config.toml
n_layer = 12
d_model = 160
n_head = 5
n_kv_head = 5
head_dim = 32
d_mlp = 448
vocab_size = 2048
activation = "swiglu"
norm = "rmsnorm"
norm_place = "pre"
norm_eps = 1e-05
positions = "rope"
rope_base = 1020.0
rope_fraction = 0.5
qk_norm = true
attn_scale = 0.177
bias = "none"
tie_embeddings = false
parallel_block = true
extras = ["local attention windows", "shifted keys", "exclusive self-attention", "value embeddings", "value residuals", "hashed n-gram embeddings", "an embedding shortcut", "learned residual scales", "skips across layers", "capped logits"]
init = "uniform"
init_std_qkv = 0.0305
init_std_o = 0.00622
init_std_up = 0.0305
init_std_down = 0.00372
optimizer = "muon_variant"
lr = 0.0162
lr_mult_o = 3.0
lr_mult_up = 1.14
beta1 = 0.93
lr_head = 0.00539
grad_clip = 0.5
warmup_steps = 142
schedule = "wsd"
decay_fraction = 0.813
decay_shape = "sqrt"
final_lr_fraction = 0.0
batch_tokens = [16384, 32768, 49152]
seq_len = 1024
doc_mask = true
train_tokens = 267700000
steps = 8993
dataset = "wikipedia_en"
Each number is 128 + 32 x the weight over its row's rms, rounded and kept within 0 to 255. Layers, rows and columns count from 0. Numbers have three digits each. The size before them is the row's rms in percent of the matrix's.

# o: layer 6 attention output (transposed), 160x160, rms 0.864, rows 60-65, columns 0-79
# v: layer 6 attention value, 160x160, rms 0.349, rows 61-66, columns 0-79
# q: layer 6 attention query, 160x160, rms 0.373, rows 64-95, columns 0-79
# k: layer 6 attention key, 160x160, rms 0.332, rows 64-95, columns 0-79
o60 100:092085150091150113154120164088135137158131146153131169101124151148138104122098135108081084141139060108125138154132127183146135141106138152174110151167117108176121129043178139160118194075196138141120114111110127188134143095178103122103135128
v61 091:108160122104110174146111121144066158156160169137092171122156134168092109162117123178129090136134190139045084130087112117184077124069154199136149092128127157082174124114074092122103091125089130146126116084158101138095093151088136132150156124
o61 098:102107115132089084143143107172118183134166112120104076140145160186120164108128154157110083167134184167121195098166067080132118094192157125151131143129179156134130133221119148159132098141060117143073118162122168162090159105110166139085116149
v62 090:062175127083089108140166100115119191166096135128125126207104161151147111065121130136130088120097124147114082171110184127185128171174168163130214135080083110152141112132133123157149088132126150116116121139152160056167152115081139134165167094
o62 091:137146160126148160101114101106111124139159072143158133042099173128143122138164170185161184092116092123083136147130129116073179134145181156155201100182164137098143138153144193111123138139092126190086116098162150126173190151122113116116142214
v63 093:183197200117190075143144086098163069093120140129098124146160141187092136141088144100166143131128147158038154110094100102163165153164101130112063135087160170129132118099094140123141076180148095164161149124156068193041170154129126136141155096
o63 102:091128146158125082136200137107091152076131161192160100142138123165158179100066147110125104126127164087084140160144125111092107130132080137120186170143154115144130083137126137148126139077088116111145187080139117129152137215143145110099155097
q64 185:141123121065159139126091078112097141104150154140110136077105138159139063103132143137100134135126108181076135177098108068184174121142074134126114145115100121165097103154127085089089149060158113103054151121173163112085113163088136111119101109
k64 134:097125211100095122169158093116142123172116135141135116115104059139126111155126116098136111107149135090135133097145135095148117150135108112120129117085135126194117145141108139081181106121114218075151100181097134190152091163110125110167101110
q65 182:083105168184138107151118089134104079141135116119097137141139135110167132143140170156191116105165107119092179123076080185154096119140155069124110131159102189111144102099128156132196142109160136074166141160121106140140116124146124128111106147
k65 142:145117158125118114143123140156126138165104120144188110095154192108119120137115160108063186111128198121104187135109116139140184150167149105092146070102123121092140133155087095177113127107168138172170095100107081107135111078187158090157165132
q66 132:077120158142156147142118142050120173135110092142105062171118171178129103120137115114134098128092108101077102152103096170115098112141142071119084158101066143130097111159059177177124188119151116145126134170076094192148136142115166131103089102
k66 106:138165192087156111172155134149145181128114095165145116110195111147161097171120155064088106076116124131126091139182043074139129083149113138114110142135155121131135196147134105139152091130115119118164142141159086115161134134154143139243077160
q67 068:164160093156097087107126109184148122150050158155100095128124110149087119079161089132156143147148117107137116166112090118107164138164149081123101162106146175140091119127131122144168109097056151139153050125152089165104149148101135136104200096
k67 084:196152135140115127112120127167053114165140094121193135172117108104103091096122210120146161207152084144201096170073131133106100168144130136135100142100101170177167104164097120131173192131069155113125100108153150164110159102114094117172113183
q68 077:110195111136084148129099216093131106122127154100156164110115089118101139118140136092126190139096142153130089167107092075146158180078103073131131145142151087150167108162157124151109161157161099134133062128070094157073135116146135138104143057
k68 085:135136080180126131084138131147103074087169114110182134137129117135128119069145164097114134145145079147172111074080106191109140180102135139112087136077117106096172173106117123119157149133131124110128120120114171144090095080110184152091152126
q69 073:173162154162105131141154149173159106077167129183156103096062118077146106138183093117135105105178123070153097087150126108173124089098063144047167119127144102104126074127133130122119127130189111130177187073118145129172135155115087125175136146
k69 081:195156116181078160083195147184193116141156141150178105148115159155113130084089142128129145112129149130115181132108135128154092115087123080114066138115185089093137110089149164163158137170112139190147140138143119150133140127155117135118159159
q70 119:163135077129122116122184102112157137116099101126044105078156070102132081137152115126142146094082146124142099135133140082174167108175118116118116180091084175170139116154089125116089182106134104118133162153163108149108187127107143080099139137
k70 101:167144089100168148148160109133102186134152087119089081147147113121142156202194135168147146131158133085143144067121111151113131118148136167094124142133077153145076101170150082117114129163123135142174136063072100152132115146144090086113088136
q71 091:071091120129114101128048058132109093136098154096161125100187144167131106119144203104174177087141123147122119154156130134094166140166204120154097100110121174132098147151153206145135169164055123101116143133158085166134123111091182105105086171
k71 115:039109190118150059107084100086121152120103147142154166154158153162124145183128102177159140136122164090117120140145143118176139184144122119125201177125096096150112104133116180133088096122127087085091138103136122101158112119135199123172107095
q72 129:180090093136053077106147103196128085135117129109167135118126089116132163145109145158125102115164158110165171064165118120154109148132086174121124115148166103141134131072152087074218022135095151117154093112140122129140098112130081113130183170
k72 134:165111122082142096112087121121135104086133130154122115102095100112096071130053101090179124104116144156099116172136087093137131090109190150138089119114106130108204121154096160132065103045173104135173149151141118122129119144058109134121083104
q73 189:107137104157150133163141164103168143073139142121106151173114122121139165125144097172112122088054086116096161120095196146096094058120100181125135120177085125112126153154125098124128095106105133101069141145109091127096139076080132124091115126
k73 132:163156172181103026159205141102171134128107147181150084084134124141167185143140143085178154136160103155143107059175104172167161141096167151176126113126105147107170132078178171153130136118063139119066161103176112164154069182181127116135146174
q74 135:121108110133073105094169161210143072113101115146213151121106086106161162133122142151151144142173145147186093115142119111140152149117095173126093106145167133127158110103190093101169060175104174120153137098127177138103145132115068134159198141
k74 114:079018167175131107040124167099132101160073117121103154160130147092124124154072065136202108132148092131123054054083140166164047151083117129140137165126170109073158135131145097128111098174108153149122152131134147151129141122137096154140118136
q75 092:209193121120088117126107124123166080093112064216123149081100079123132121140143148074154182129126043075131064116107089163127147129108093134165139104160168110102145085114125120113093144183135120160090112081124169132157104127162154175169167127
k75 075:135131087100080132117130114161132108158088100114193109146100098183197077080171176113140134144113096115143147111129133162107156190128104174120088105150129127081084113164118176123189147163098135170090084118157166116114151152130133068143111085
q76 073:127205072132106139132086100142124081113107128128126147176092170132147138156197120098142132134105081120125161136128086072092177138092103106106169127116176062121139068104087166057161135108157154126088039090126155104145131120123136129117141137
k76 077:172131136162146114138061199138173106175114154142139092106060145149096143091134168117106141135070093093096179132143108185097158139150185094171027118146173112138153139108145061090122196130097141090136095143151213119139125166165081114137133102
q77 086:094153132096143166129119177077068165132177131121132126108153119118117127144098147146099134080126164168117143128172190106139165097126120078139173103179088175139174140162135152184111189121120129074140154182196089120122088109096179118106109100
k77 091:189145129149118118125132166133098155106168170107132132154137179132117097176064143101091108051105141140118171197206222089105109104140136108124116169149103137113158178161125118175097122073106170164091175154092070133125120165139151160132128086
q78 080:073154120085122092106139150176134163107198134093135070132132080058090121084154085136170141117117118140126119112071150170128121149112097117167089167109157081168190115130106103114063167115085120102132000096127119139126163097095106111082109099
k78 099:168145078163114124117179137106089120126204091128133087079152105102147089164134146131108106143154194116163121126133240198135149148173123151111077170161136081129145162175104065104160182117110134076153100105112093190164149100088131094148100197
q79 102:122197132111147169169075150080112154107147090151068124110107102169148125088151132114149172170083098138127123099139102161120155119150086079131145103077096156146071109144175148165141120122110126179105129207122098119150170112176122153078104111
k79 100:109109132125079091153072110135115190112104124095071112115109168143139119207174116110058138165148127138132113119176150134116143138157114117101142092152106174129116149131121137136174146122135147163072135156141127152103082113175119149132095079
q80 079:125133163116108149114162062188098097144160123139101138188097134159112133156167088203162087079156131134106129069114098195129141139197099141186098142144123105120098128093131125078116168094211119091104076140099090118154129089140103173110073108
k80 091:173120169101112082157117078129093158092108157102123127124171149075099154088083140121143102137147115198108132163138109112122080057195125112137107116081124155177105131146172080162098191063127078107167108165154090135128164158140129176117065134
q81 071:115109100126096103125117162111147095100087176081111202164108102124158140103104088122122134086097125114109156143170154160175102110124133084121104102130144081158150130137185153094151163127056132103103130072202132114094158110098082113171131166
k81 094:079163090141134054106090118105105122136141131084099125136135158095094101126127081120096140129130119144116080124142195079156143155138150101125107056100152164138090164089143141049126134145083144165098116080063147097127130136117090128109101077
q82 070:216188125125098196149123207100107133096151092175153161127118112118085160137142146129125163165179138095131126121137091113157134141122150191115140151105096138158099097139124119142120131102140125120118123167154108157057166134100131105136136111
k82 083:108155127166065124116177144129129092125090104106174134140156118125126167066136063144145179128126170125151064124122136109152110129118122142119141097107097103147093101099096150137110049132081147093117168163099095152132122106131141051130100112
q83 073:185186097193067133101083206139113071098134131071082116126110139157159120178178178108102136175119131139136130121098108064150156195124166139138161125188150151102140122144183098102071169070119156101119119115146119117150117084145203111131144140
k83 088:129108090129147069064126123106119147149203107109119112160134105105140102077096177125156136128164143141083139164145087106131137173047167117197160116173152132056173148120169131115117170103094106142095144085118157184078192073123131088141163150
q84 072:093132142082076195120155051140124090172103096178079166131125126090139076104127250135128111131153109085157155092117145165157109159166085206137154111098165111134132123086151129096166121102170120075140148158141116133138122073120155119182145134
k84 086:127125148096151161175124099122121150174166149099153118155182138150101102144125099131094147098103140111128179157113107170153090149118099131124107166157107119123151102162144148154087138102142139140164135068149070151121132050151142082145106131
q85 070:185134127113076121172148147097102111120098053134127145123094168063090107152182128104091097162067098111146094148081135090131130142100104159110126125150157078107112124106096091132108182119159096122193086077084154135139179182113137077072129108
k85 085:158126140158074122163176186120157133099118126099125134174114165099125122065078139049128155067131092091192096152115126130114125127165125118108159109113124088103073157140074158118132111114136081133155100092117168093130116167134109159132112184
q86 072:120148108140107169083147148147141109098161143141110095147077100108162103100127106119090072172166201076122101051155166150155131131086091142086132135144086142108169129097127056116102181111122162102177147113140156123164133103115153110185105145
k86 089:153135152114110125199141081062150127158132116074121110136153176119093122058131148154089134106193088141134119106072134175106068097143174024185154123183140123125116147179090100148121161189091106141136147107137098099173109138117152126107135107
q87 069:097068216132192108113067139085139083132111087109185149152135206122144205068160147121154107148104105182133109137138103122080070122102120154140165123121173129144103125151071157148075100125117110137111130141174108154147072117129179169153098124
k87 089:181160170155164136092084131124110125166132106167147127140148090121085156127078099105153146163156125094118143161057088137104097124151131180112126131114139075093152154109152108150135075062105083099109181130128140088103186118103156130094070174
q88 077:072135203148121126131132125085045111136117143184129126161180135125135124098135202138119179126174110164080115135124114151074137072110119138137124103094080187128130142176075159164149144124111135075147198128114092155120120157109153114075141083
k88 104:074158168152175100141189122106129127130138079131096113132151173148149167145176114144152118182121121127101120130176126093102126152091068107124158127105083117106092117163139137180158081127070096105199168172065089187128170174130133131087041158
q89 073:135073125138084063173112078121166138154136101113136129150212141160123075106109140161153124141168163152160112164111157133125120135130193123113095082156183081155193194133147044095140072117093148138105168142128110147146127106110074111128129128
k89 086:157121069102128150159131100133138087125104179164028121140133104183156134090163106143117128214105141151096117125204166141099130169088146159132169152055151115111130143067075133078135138129150146176130139141134149122085152087121165110160124187
q90 069:058102105138140136177154141124121055153170095133113119151187151113069119198176075077120141154100096037076146142125110144088166130143201110169121141138139155149181119167123115108176174129144140127127090155126141118129059084118127088078104170
k90 089:156100150126134124156114139107211180120136155098130153124094141119089084114173178149114082068144089060135129174178144078091133094157095130115143103136171100123134138110138103161161140111139133135137109198085116147112104129168125068187065148
q91 073:163119152152147182074188152168152119067162126160047098154141153114130146192175090126103103177130126090142086099132128115162080132144074113070098118134106140180097113163066129078170104102101117129178114137109131128098163109162157127115084092
k91 087:111090153083104089126109140158164163141159156198143140121114179108128085080114078095117146088128086171108110133110133105074091122162120101103124103139130104113099160122088140164150112101087115121193133165108134126145137084147163140099130157
q92 068:178106109134108135180124158100094141099117068083172121123167123135161110139114152110088135100097106166158136133101109172110140132113121116090113121157106091124131180088181170163145119175112111090116160115148124067148144117109086118113109088
k92 101:193153163170167098157138090152185151084116074126102197102148118090123089132084153107067188077126153100166125155158141180164050146087130130116127107103115103154135186196131150183125171123153117108081097081162139113155104185142167150171151084
q93 071:133149126158085135169115136196163122097084095163182129233140151128114106146115143146153125143177098116120070142157156154108133132173107185107169090151059181137081079096136182105092082125119147089131155164131186117072154176053179130131119143
k93 094:115090157119123156098097144097142140162095104145110077148123118064110118106124093114147179138151087112100109192175127141130106104167163118195076182102073117151105179142170100155116090048093115080104184147094118183100170107131175158093110161
q94 080:208099065097141178152127119093159154128103094130144175099113093168143110118160135132086120186120100162109045144155101088031168174120162141137152125139110110154100106113156106115116140143114139128089117090110098138066158165110114120058141154
k94 087:148069143142091164080159144078225119131123147126139174148138101121128124123085144107169120146076158207078105139183148153141178162174162137120161163151121098158078140105101097104176139070107132170135174081070087216153176156137131121102124148
q95 076:137137083160115097117180087112089117101093146128115177105143073108085115137097000108143052114115128147173089110099073088133109138115163171064151146127108128203139115092172096102118171139196143126126086103100092148129137102168165126136108131
k95 094:091108103122109146128171124085136117130101149103192113084131153119124124121060139114151099128168159189133138116102082122162157139092098138162120146082116163182136112085118185067075163171156136155106129071124116111060079062170078100130175085
v64 084:141166141105121130179151128088166100117187130126138215166153145130149114106155194129157147144111144064118151166084132175125078163187157171133083078111119098156162127137101123146101130142082162083117156153118137149198110132143165109162022141
o64 094:106141220145133092081188099106080122141117146142205136165141119125146167130081094137079094124114130145115133163136121123094145113124136109139106091139183129149174190185099196085144132130215153102138176154146127095115037098112147148152158120
v65 094:157163116121139085194143175158081155092167158124131135094121197139122082154100162127119133174138164136129160122143087136188174184143181029116144126124072103146149111122154081134144140130084093113128087096140094082135082094112178144167170066
o65 086:134099124137100093152130097202103067113158083064111162150115146069091166117137153145139148149175126142139137126155102112154142098176167143129192075151137149194132179159188132161139115112146129038110153173103132170118195161121071130156152152
v66 095:193112117107147125089168078186108076145081095146067136128149107187133156099100152156153085123110090186105146126108141124168116106116105118125092183136166104138127130142067206145064150110129161114097147122080120092095055110120091143109099228